From a checkpoint of a small transformer trained on Wikipedia.
Architecture: RMSNorm before each block, rotary positions, no biases in attention or MLP, untied embeddings.
Training: a variant of SOAP for these matrices, 1891 steps.
Each number is 50 + 10 x the weight over its row's rms, rounded and kept within 0 to 99. Layers, rows and columns count from 0. The size before them is the row's rms in percent of the matrix's.

# layer 6 attention key, 256x256, rms 0.106, rows 152-202, columns 64-127
104:50 57 49 42 60 12 33 43 29 23 35 59 67 35 55 59 40 42 64 45 46 72 51 50 58 41 59 42 30 43 58 65 50 56 43 27 60 51 52 58 25 60 40 42 50 48 57 53 52 51 48 47 41 49 58 52 42 46 55 50 46 56 39 45
102:57 69 46 41 54 31 53 48 39 58 50 44 50 48 38 35 54 51 51 54 46 50 56 59 61 35 42 35 61 46 38 53 43 48 52 46 42 38 77 46 55 38 46 40 62 44 65 59 23 38 37 50 53 63 42 43 43 46 50 37 40 49 55 35
097:42 48 44 53 67 41 49 60 63 59 50 65 52 50 63 47 46 61 48 55 30 78 45 53 21 50 63 49 51 56 52 38 47 55 46 62 36 52 36 48 35 55 33 43 42 40 47 41 49 64 54 32 60 32 50 41 49 71 56 50 46 57 39 51
108:60 52 60 62 37 52 42 50 29 53 52 35 70 40 50 32 47 44 54 53 57 66 40 48 54 53 44 46 36 36 52 51 47 48 64 57 53 45 32 63 30 40 47 46 41 27 67 41 42 51 58 54 46 47 47 45 27 34 51 53 47 40 56 42
105:28 56 60 46 64 62 27 45 46 47 48 37 42 50 51 55 39 60 68 65 37 47 50 52 31 60 70 40 32 70 37 26 56 54 66 60 42 56 50 41 63 64 74 46 48 44 55 54 45 58 52 54 54 51 42 38 56 52 47 35 57 52 42 40
106:48 48 54 50 57 52 46 36 58 57 56 57 50 56 49 38 78 50 56 32 43 41 41 39 41 61 52 62 69 63 40 33 45 60 59 47 36 46 40 36 45 56 53 63 35 46 42 33 60 50 42 62 75 53 57 60 67 60 43 54 59 48 48 49
106:49 49 55 52 71 51 62 62 63 57 58 58 34 41 49 66 52 28 47 51 54 51 36 49 56 35 45 67 49 53 46 62 39 43 45 39 51 39 45 67 54 36 55 59 52 50 70 40 49 40 54 47 57 44 61 36 47 49 40 43 37 49 54 57
106:61 44 50 50 49 30 37 43 51 53 54 36 58 54 47 45 59 49 53 61 63 71 53 35 48 72 52 49 49 50 41 54 56 52 46 40 57 49 42 54 50 54 56 55 62 38 69 51 37 65 56 42 68 74 39 36 61 47 35 36 43 57 55 50
091:50 48 58 62 52 49 56 54 49 36 69 59 70 32 67 56 38 54 52 68 53 48 56 43 47 42 31 69 52 65 47 46 37 58 46 53 57 45 47 52 47 60 62 45 46 61 50 70 55 67 49 52 34 44 45 49 55 44 48 35 41 44 45 53
095:47 33 28 52 42 63 58 51 36 54 50 53 62 36 70 29 33 33 61 48 43 48 54 52 71 55 46 50 52 62 35 54 43 42 57 52 42 59 54 46 38 51 43 59 60 55 71 55 33 50 32 41 53 55 36 42 37 53 61 53 64 50 53 60
081:45 43 50 60 37 49 57 43 39 42 50 53 51 52 74 55 47 43 51 45 35 55 43 60 56 46 47 58 52 46 62 30 44 38 31 50 35 58 52 45 60 54 38 72 42 52 58 45 53 50 62 59 63 45 40 61 57 49 59 50 51 51 65 33
089:57 58 59 63 34 45 40 49 27 54 45 50 46 38 58 42 54 50 43 43 51 30 58 43 45 57 57 49 35 50 47 35 55 45 47 48 41 55 50 42 47 60 31 39 68 33 47 50 36 27 52 65 69 58 48 60 47 37 61 56 49 44 47 53
103:43 54 49 39 49 48 44 46 47 63 33 35 48 27 52 47 43 66 64 55 35 29 54 53 40 54 44 49 51 55 56 40 57 53 54 48 53 48 30 56 48 45 35 39 65 69 56 43 46 43 44 43 52 61 68 36 49 52 52 49 62 55 50 50
062:62 46 30 51 43 40 48 53 45 46 42 58 67 48 48 64 56 50 58 48 58 60 51 34 52 55 59 56 60 53 61 50 34 54 66 35 32 52 63 60 43 49 75 50 30 54 61 64 61 34 66 57 65 54 50 40 51 45 38 50 40 41 44 53
105:57 54 53 48 38 39 57 43 43 44 59 50 28 49 52 29 55 66 41 39 56 34 57 43 44 52 72 67 46 40 44 58 56 38 43 62 60 47 46 40 37 58 39 42 58 27 54 39 48 45 57 53 69 48 59 56 42 51 40 60 48 54 50 53
112:30 38 62 52 50 43 52 61 50 56 64 64 48 54 66 59 42 23 48 34 61 55 48 58 39 37 61 44 48 39 46 61 63 39 37 55 48 51 50 46 29 62 34 29 61 73 47 44 43 40 58 45 40 47 58 42 46 51 51 54 58 61 58 70
109:45 54 33 57 46 40 54 37 36 41 44 44 46 50 42 50 56 48 62 63 47 35 58 57 47 34 55 56 42 40 24 44 45 33 52 46 49 55 54 61 46 47 75 51 34 39 46 41 78 67 50 55 59 53 45 41 56 68 62 32 34 57 39 43
106:50 55 76 50 49 51 46 24 41 50 43 39 64 67 48 36 25 42 36 40 43 59 35 53 61 53 57 51 41 64 34 45 65 58 46 59 69 50 59 53 29 62 55 47 63 42 66 34 46 46 30 43 52 54 55 60 48 55 51 67 46 49 55 43
104:56 70 46 50 57 49 40 44 62 51 48 55 55 52 46 48 57 44 35 60 74 63 47 46 26 57 58 34 41 40 44 37 51 65 62 50 27 64 54 51 41 57 54 56 47 54 48 52 49 46 39 68 70 48 39 55 66 46 53 54 33 57 44 53
105:63 57 46 50 53 50 31 51 45 60 55 51 44 46 39 59 42 61 43 47 69 65 49 60 43 55 31 49 71 44 46 55 57 43 53 41 47 50 47 41 37 50 54 45 33 61 44 45 54 34 41 38 32 47 51 65 50 39 43 58 73 50 33 64
091:59 41 48 52 32 58 76 48 64 55 82 56 44 69 57 63 41 21 53 45 45 48 36 60 40 59 40 48 49 40 44 37 37 35 29 46 48 60 44 56 51 43 44 61 48 38 53 46 42 35 48 59 52 60 65 41 55 52 57 49 52 60 59 56
072:63 47 54 63 42 57 32 56 35 59 72 46 45 58 49 47 51 29 51 49 58 47 30 52 41 57 49 51 44 32 38 40 47 44 23 56 30 42 57 47 55 42 66 69 43 50 58 45 56 33 51 44 57 56 39 64 57 55 48 63 47 55 61 49
073:65 54 51 47 30 38 46 41 73 38 56 50 50 64 35 50 52 47 47 51 64 32 64 49 47 39 46 58 51 63 70 57 36 41 57 53 56 50 65 55 49 44 70 52 25 47 54 49 43 51 71 43 57 50 46 59 55 50 39 48 53 58 31 59
098:45 44 45 46 44 55 60 53 37 37 61 39 71 33 62 43 52 53 53 54 47 60 54 67 48 24 62 60 41 23 44 60 48 55 56 58 55 55 70 52 53 53 46 42 55 45 57 65 54 62 67 36 55 51 27 61 41 69 54 46 76 42 57 39
077:33 46 48 49 77 54 58 48 58 40 56 47 42 39 49 42 42 59 52 42 51 48 45 54 35 44 62 43 60 67 35 63 55 52 67 53 59 60 45 31 36 52 31 39 66 64 37 47 62 61 50 48 50 53 53 40 54 44 59 65 63 46 45 43
127:47 70 53 59 46 56 50 48 64 48 37 55 46 43 42 59 63 58 58 46 62 50 71 49 60 49 63 53 35 59 49 65 67 41 70 46 54 57 36 44 42 55 25 38 59 44 46 47 52 52 47 53 44 52 55 52 43 46 43 34 53 45 50 46
105:40 52 34 46 51 49 33 57 51 59 51 45 30 49 52 57 59 38 50 56 36 56 56 44 66 26 63 50 70 46 56 59 63 47 63 50 47 48 46 58 71 46 40 40 43 58 66 52 62 47 55 45 18 41 58 56 37 55 51 30 50 53 48 50
105:43 54 43 65 33 42 46 43 51 57 39 57 40 61 57 48 63 57 58 56 47 53 44 40 17 25 51 63 47 40 46 47 64 44 59 41 58 60 50 53 42 34 55 59 57 45 55 40 72 57 36 55 44 43 71 45 56 53 48 51 36 35 60 48
109:50 62 36 65 47 59 52 49 62 45 46 54 34 32 39 29 60 66 51 64 40 42 35 58 55 44 46 39 54 70 46 59 48 37 64 65 48 59 53 49 47 46 48 47 62 53 58 55 58 56 63 51 54 51 46 57 63 52 68 55 60 55 37 42
106:71 55 41 51 32 30 60 51 49 61 49 48 60 43 64 57 50 51 59 51 70 46 60 55 67 47 69 41 43 50 45 52 40 59 42 51 45 58 44 42 34 59 38 40 25 44 68 64 55 55 60 46 38 48 44 45 46 38 68 48 55 54 54 38
098:46 21 62 36 57 55 48 57 46 48 44 43 35 25 51 59 50 45 41 54 56 55 40 42 55 63 66 47 43 48 79 46 50 52 44 50 42 39 44 58 64 44 54 60 53 48 59 63 54 40 58 28 31 49 64 22 55 46 32 40 47 54 51 32
100:56 47 37 66 63 57 50 39 55 49 61 48 52 52 66 55 46 40 38 58 57 60 28 59 44 51 47 39 61 37 40 54 55 39 47 45 67 64 43 38 40 52 58 50 36 47 51 42 54 62 66 47 57 40 47 63 50 49 42 69 65 47 50 65
107:49 52 67 62 52 60 49 43 37 48 50 51 70 62 44 44 48 47 48 48 34 41 57 60 47 44 55 47 55 56 67 42 60 54 45 50 49 54 62 63 46 64 36 45 47 50 51 45 41 48 51 55 48 46 38 67 44 46 61 56 16 54 59 51
104:53 35 46 51 31 63 42 61 43 57 47 47 57 59 53 54 55 52 37 58 63 54 31 45 54 38 45 46 49 58 49 58 34 53 52 32 45 47 43 45 54 54 34 48 43 45 77 48 41 43 45 47 56 44 52 68 53 48 66 55 50 50 45 68
111:52 45 45 43 66 55 52 54 46 63 38 37 43 52 55 68 65 60 68 57 52 53 74 39 57 39 52 52 31 43 63 53 46 54 50 52 59 34 59 43 51 63 61 47 49 41 41 42 52 36 49 44 29 52 39 31 56 54 49 23 49 73 50 46
110:68 41 62 41 44 49 67 48 56 48 49 48 53 54 67 56 62 44 40 32 50 52 39 54 46 44 51 47 41 45 56 55 63 30 47 42 60 51 62 43 53 44 19 53 60 56 42 38 52 56 51 57 68 49 34 52 59 45 71 63 51 42 52 41
100:45 45 47 46 47 41 53 51 69 44 32 46 45 48 59 54 48 51 45 60 50 38 43 52 65 45 61 42 49 42 58 43 49 55 55 37 34 59 56 68 61 43 51 65 41 55 37 68 64 42 68 39 58 43 50 45 66 38 56 50 44 61 54 40
103:57 55 66 49 41 51 51 63 46 56 52 62 66 43 45 59 62 36 51 37 51 62 56 46 65 55 34 43 58 58 54 59 55 39 45 50 54 39 61 33 47 49 49 34 72 49 43 48 48 36 50 51 48 48 63 46 49 44 46 26 44 43 44 47
103:39 40 65 46 54 42 51 46 60 43 62 50 52 37 63 30 40 37 36 44 39 43 34 43 57 68 46 57 40 64 40 47 55 55 40 42 45 39 50 45 41 56 55 49 45 46 43 55 43 32 52 57 74 43 60 62 64 59 35 58 59 35 57 44
113:56 55 52 51 34 52 48 57 27 47 42 65 55 45 38 33 35 54 42 61 57 70 45 53 70 51 53 61 34 57 64 35 55 50 35 38 50 46 56 41 57 53 48 39 48 43 41 59 62 52 46 54 39 51 37 66 38 67 59 74 60 42 56 82
099:46 53 38 66 47 71 43 38 56 47 47 54 41 50 66 39 51 50 23 51 58 57 25 42 43 57 47 50 47 56 48 34 70 40 35 60 44 44 48 40 55 57 50 39 54 51 49 38 47 46 39 30 38 40 61 51 59 49 60 48 50 52 58 65
111:51 48 58 74 51 44 49 61 51 48 58 69 52 53 48 48 57 47 52 50 43 64 57 57 38 53 47 61 47 33 51 44 73 59 61 51 49 59 43 47 51 79 50 45 41 34 51 51 38 56 51 64 45 44 52 55 41 58 45 65 43 49 54 36
063:35 40 42 54 36 47 58 44 53 36 41 27 47 48 55 45 43 51 46 56 51 60 34 63 61 52 64 46 39 54 58 40 63 37 53 52 60 47 45 35 63 52 44 58 44 63 47 30 55 58 44 50 69 46 60 48 33 47 46 46 54 31 56 55
114:32 44 41 62 14 69 44 47 41 54 54 25 36 43 50 50 67 49 56 43 67 48 46 43 45 46 59 56 45 49 51 58 47 33 35 48 42 57 58 39 41 54 46 54 61 59 39 50 49 51 34 62 34 36 54 75 34 68 32 54 53 38 43 68
121:45 38 43 52 62 53 57 58 74 51 47 40 74 44 48 38 40 54 45 43 48 45 48 61 36 45 57 50 42 42 64 50 44 45 50 67 45 41 59 48 50 51 55 68 49 65 44 65 61 31 48 39 49 43 58 41 68 44 55 43 60 55 57 51
120:54 53 57 29 47 40 62 53 46 41 41 49 53 62 38 54 60 47 64 60 60 54 59 56 37 42 49 56 59 55 54 59 29 45 67 48 44 44 51 71 45 37 68 46 65 45 44 50 57 51 44 51 43 71 60 45 62 43 55 53 69 44 32 45
103:31 58 53 37 66 42 59 45 44 47 46 49 36 47 45 37 30 58 53 46 39 32 44 52 57 50 49 47 51 51 56 73 33 45 40 58 66 62 58 49 71 50 51 66 44 57 55 27 48 44 36 51 42 41 32 55 56 58 57 51 45 44 45 49
104:51 36 45 55 52 42 45 35 33 32 37 49 50 51 54 55 59 58 62 62 43 61 50 48 42 40 52 49 57 47 44 51 48 70 42 52 48 34 51 34 36 45 50 34 68 43 65 50 50 43 42 56 40 51 38 45 66 47 55 54 49 73 57 48
116:47 51 31 40 48 40 49 34 60 39 48 38 58 39 47 55 48 53 55 51 63 51 56 56 25 46 35 38 46 48 34 63 46 65 53 48 31 40 36 61 49 55 66 55 48 41 43 48 77 50 41 57 45 61 47 56 62 55 58 37 52 54 39 58
117:53 59 52 43 66 69 56 47 36 48 59 45 57 65 48 59 48 45 53 41 43 40 49 58 54 51 57 51 56 55 26 58 70 44 49 52 52 37 51 51 70 51 68 48 51 32 48 53 42 60 59 46 49 72 48 62 44 51 45 53 35 59 63 57
105:56 53 62 45 43 60 37 56 59 57 53 52 55 46 61 51 39 45 66 51 64 60 42 40 44 43 48 64 56 45 36 46 34 43 54 55 61 41 48 49 55 46 66 43 37 57 58 36 71 47 64 43 48 41 56 43 50 54 56 46 48 44 44 51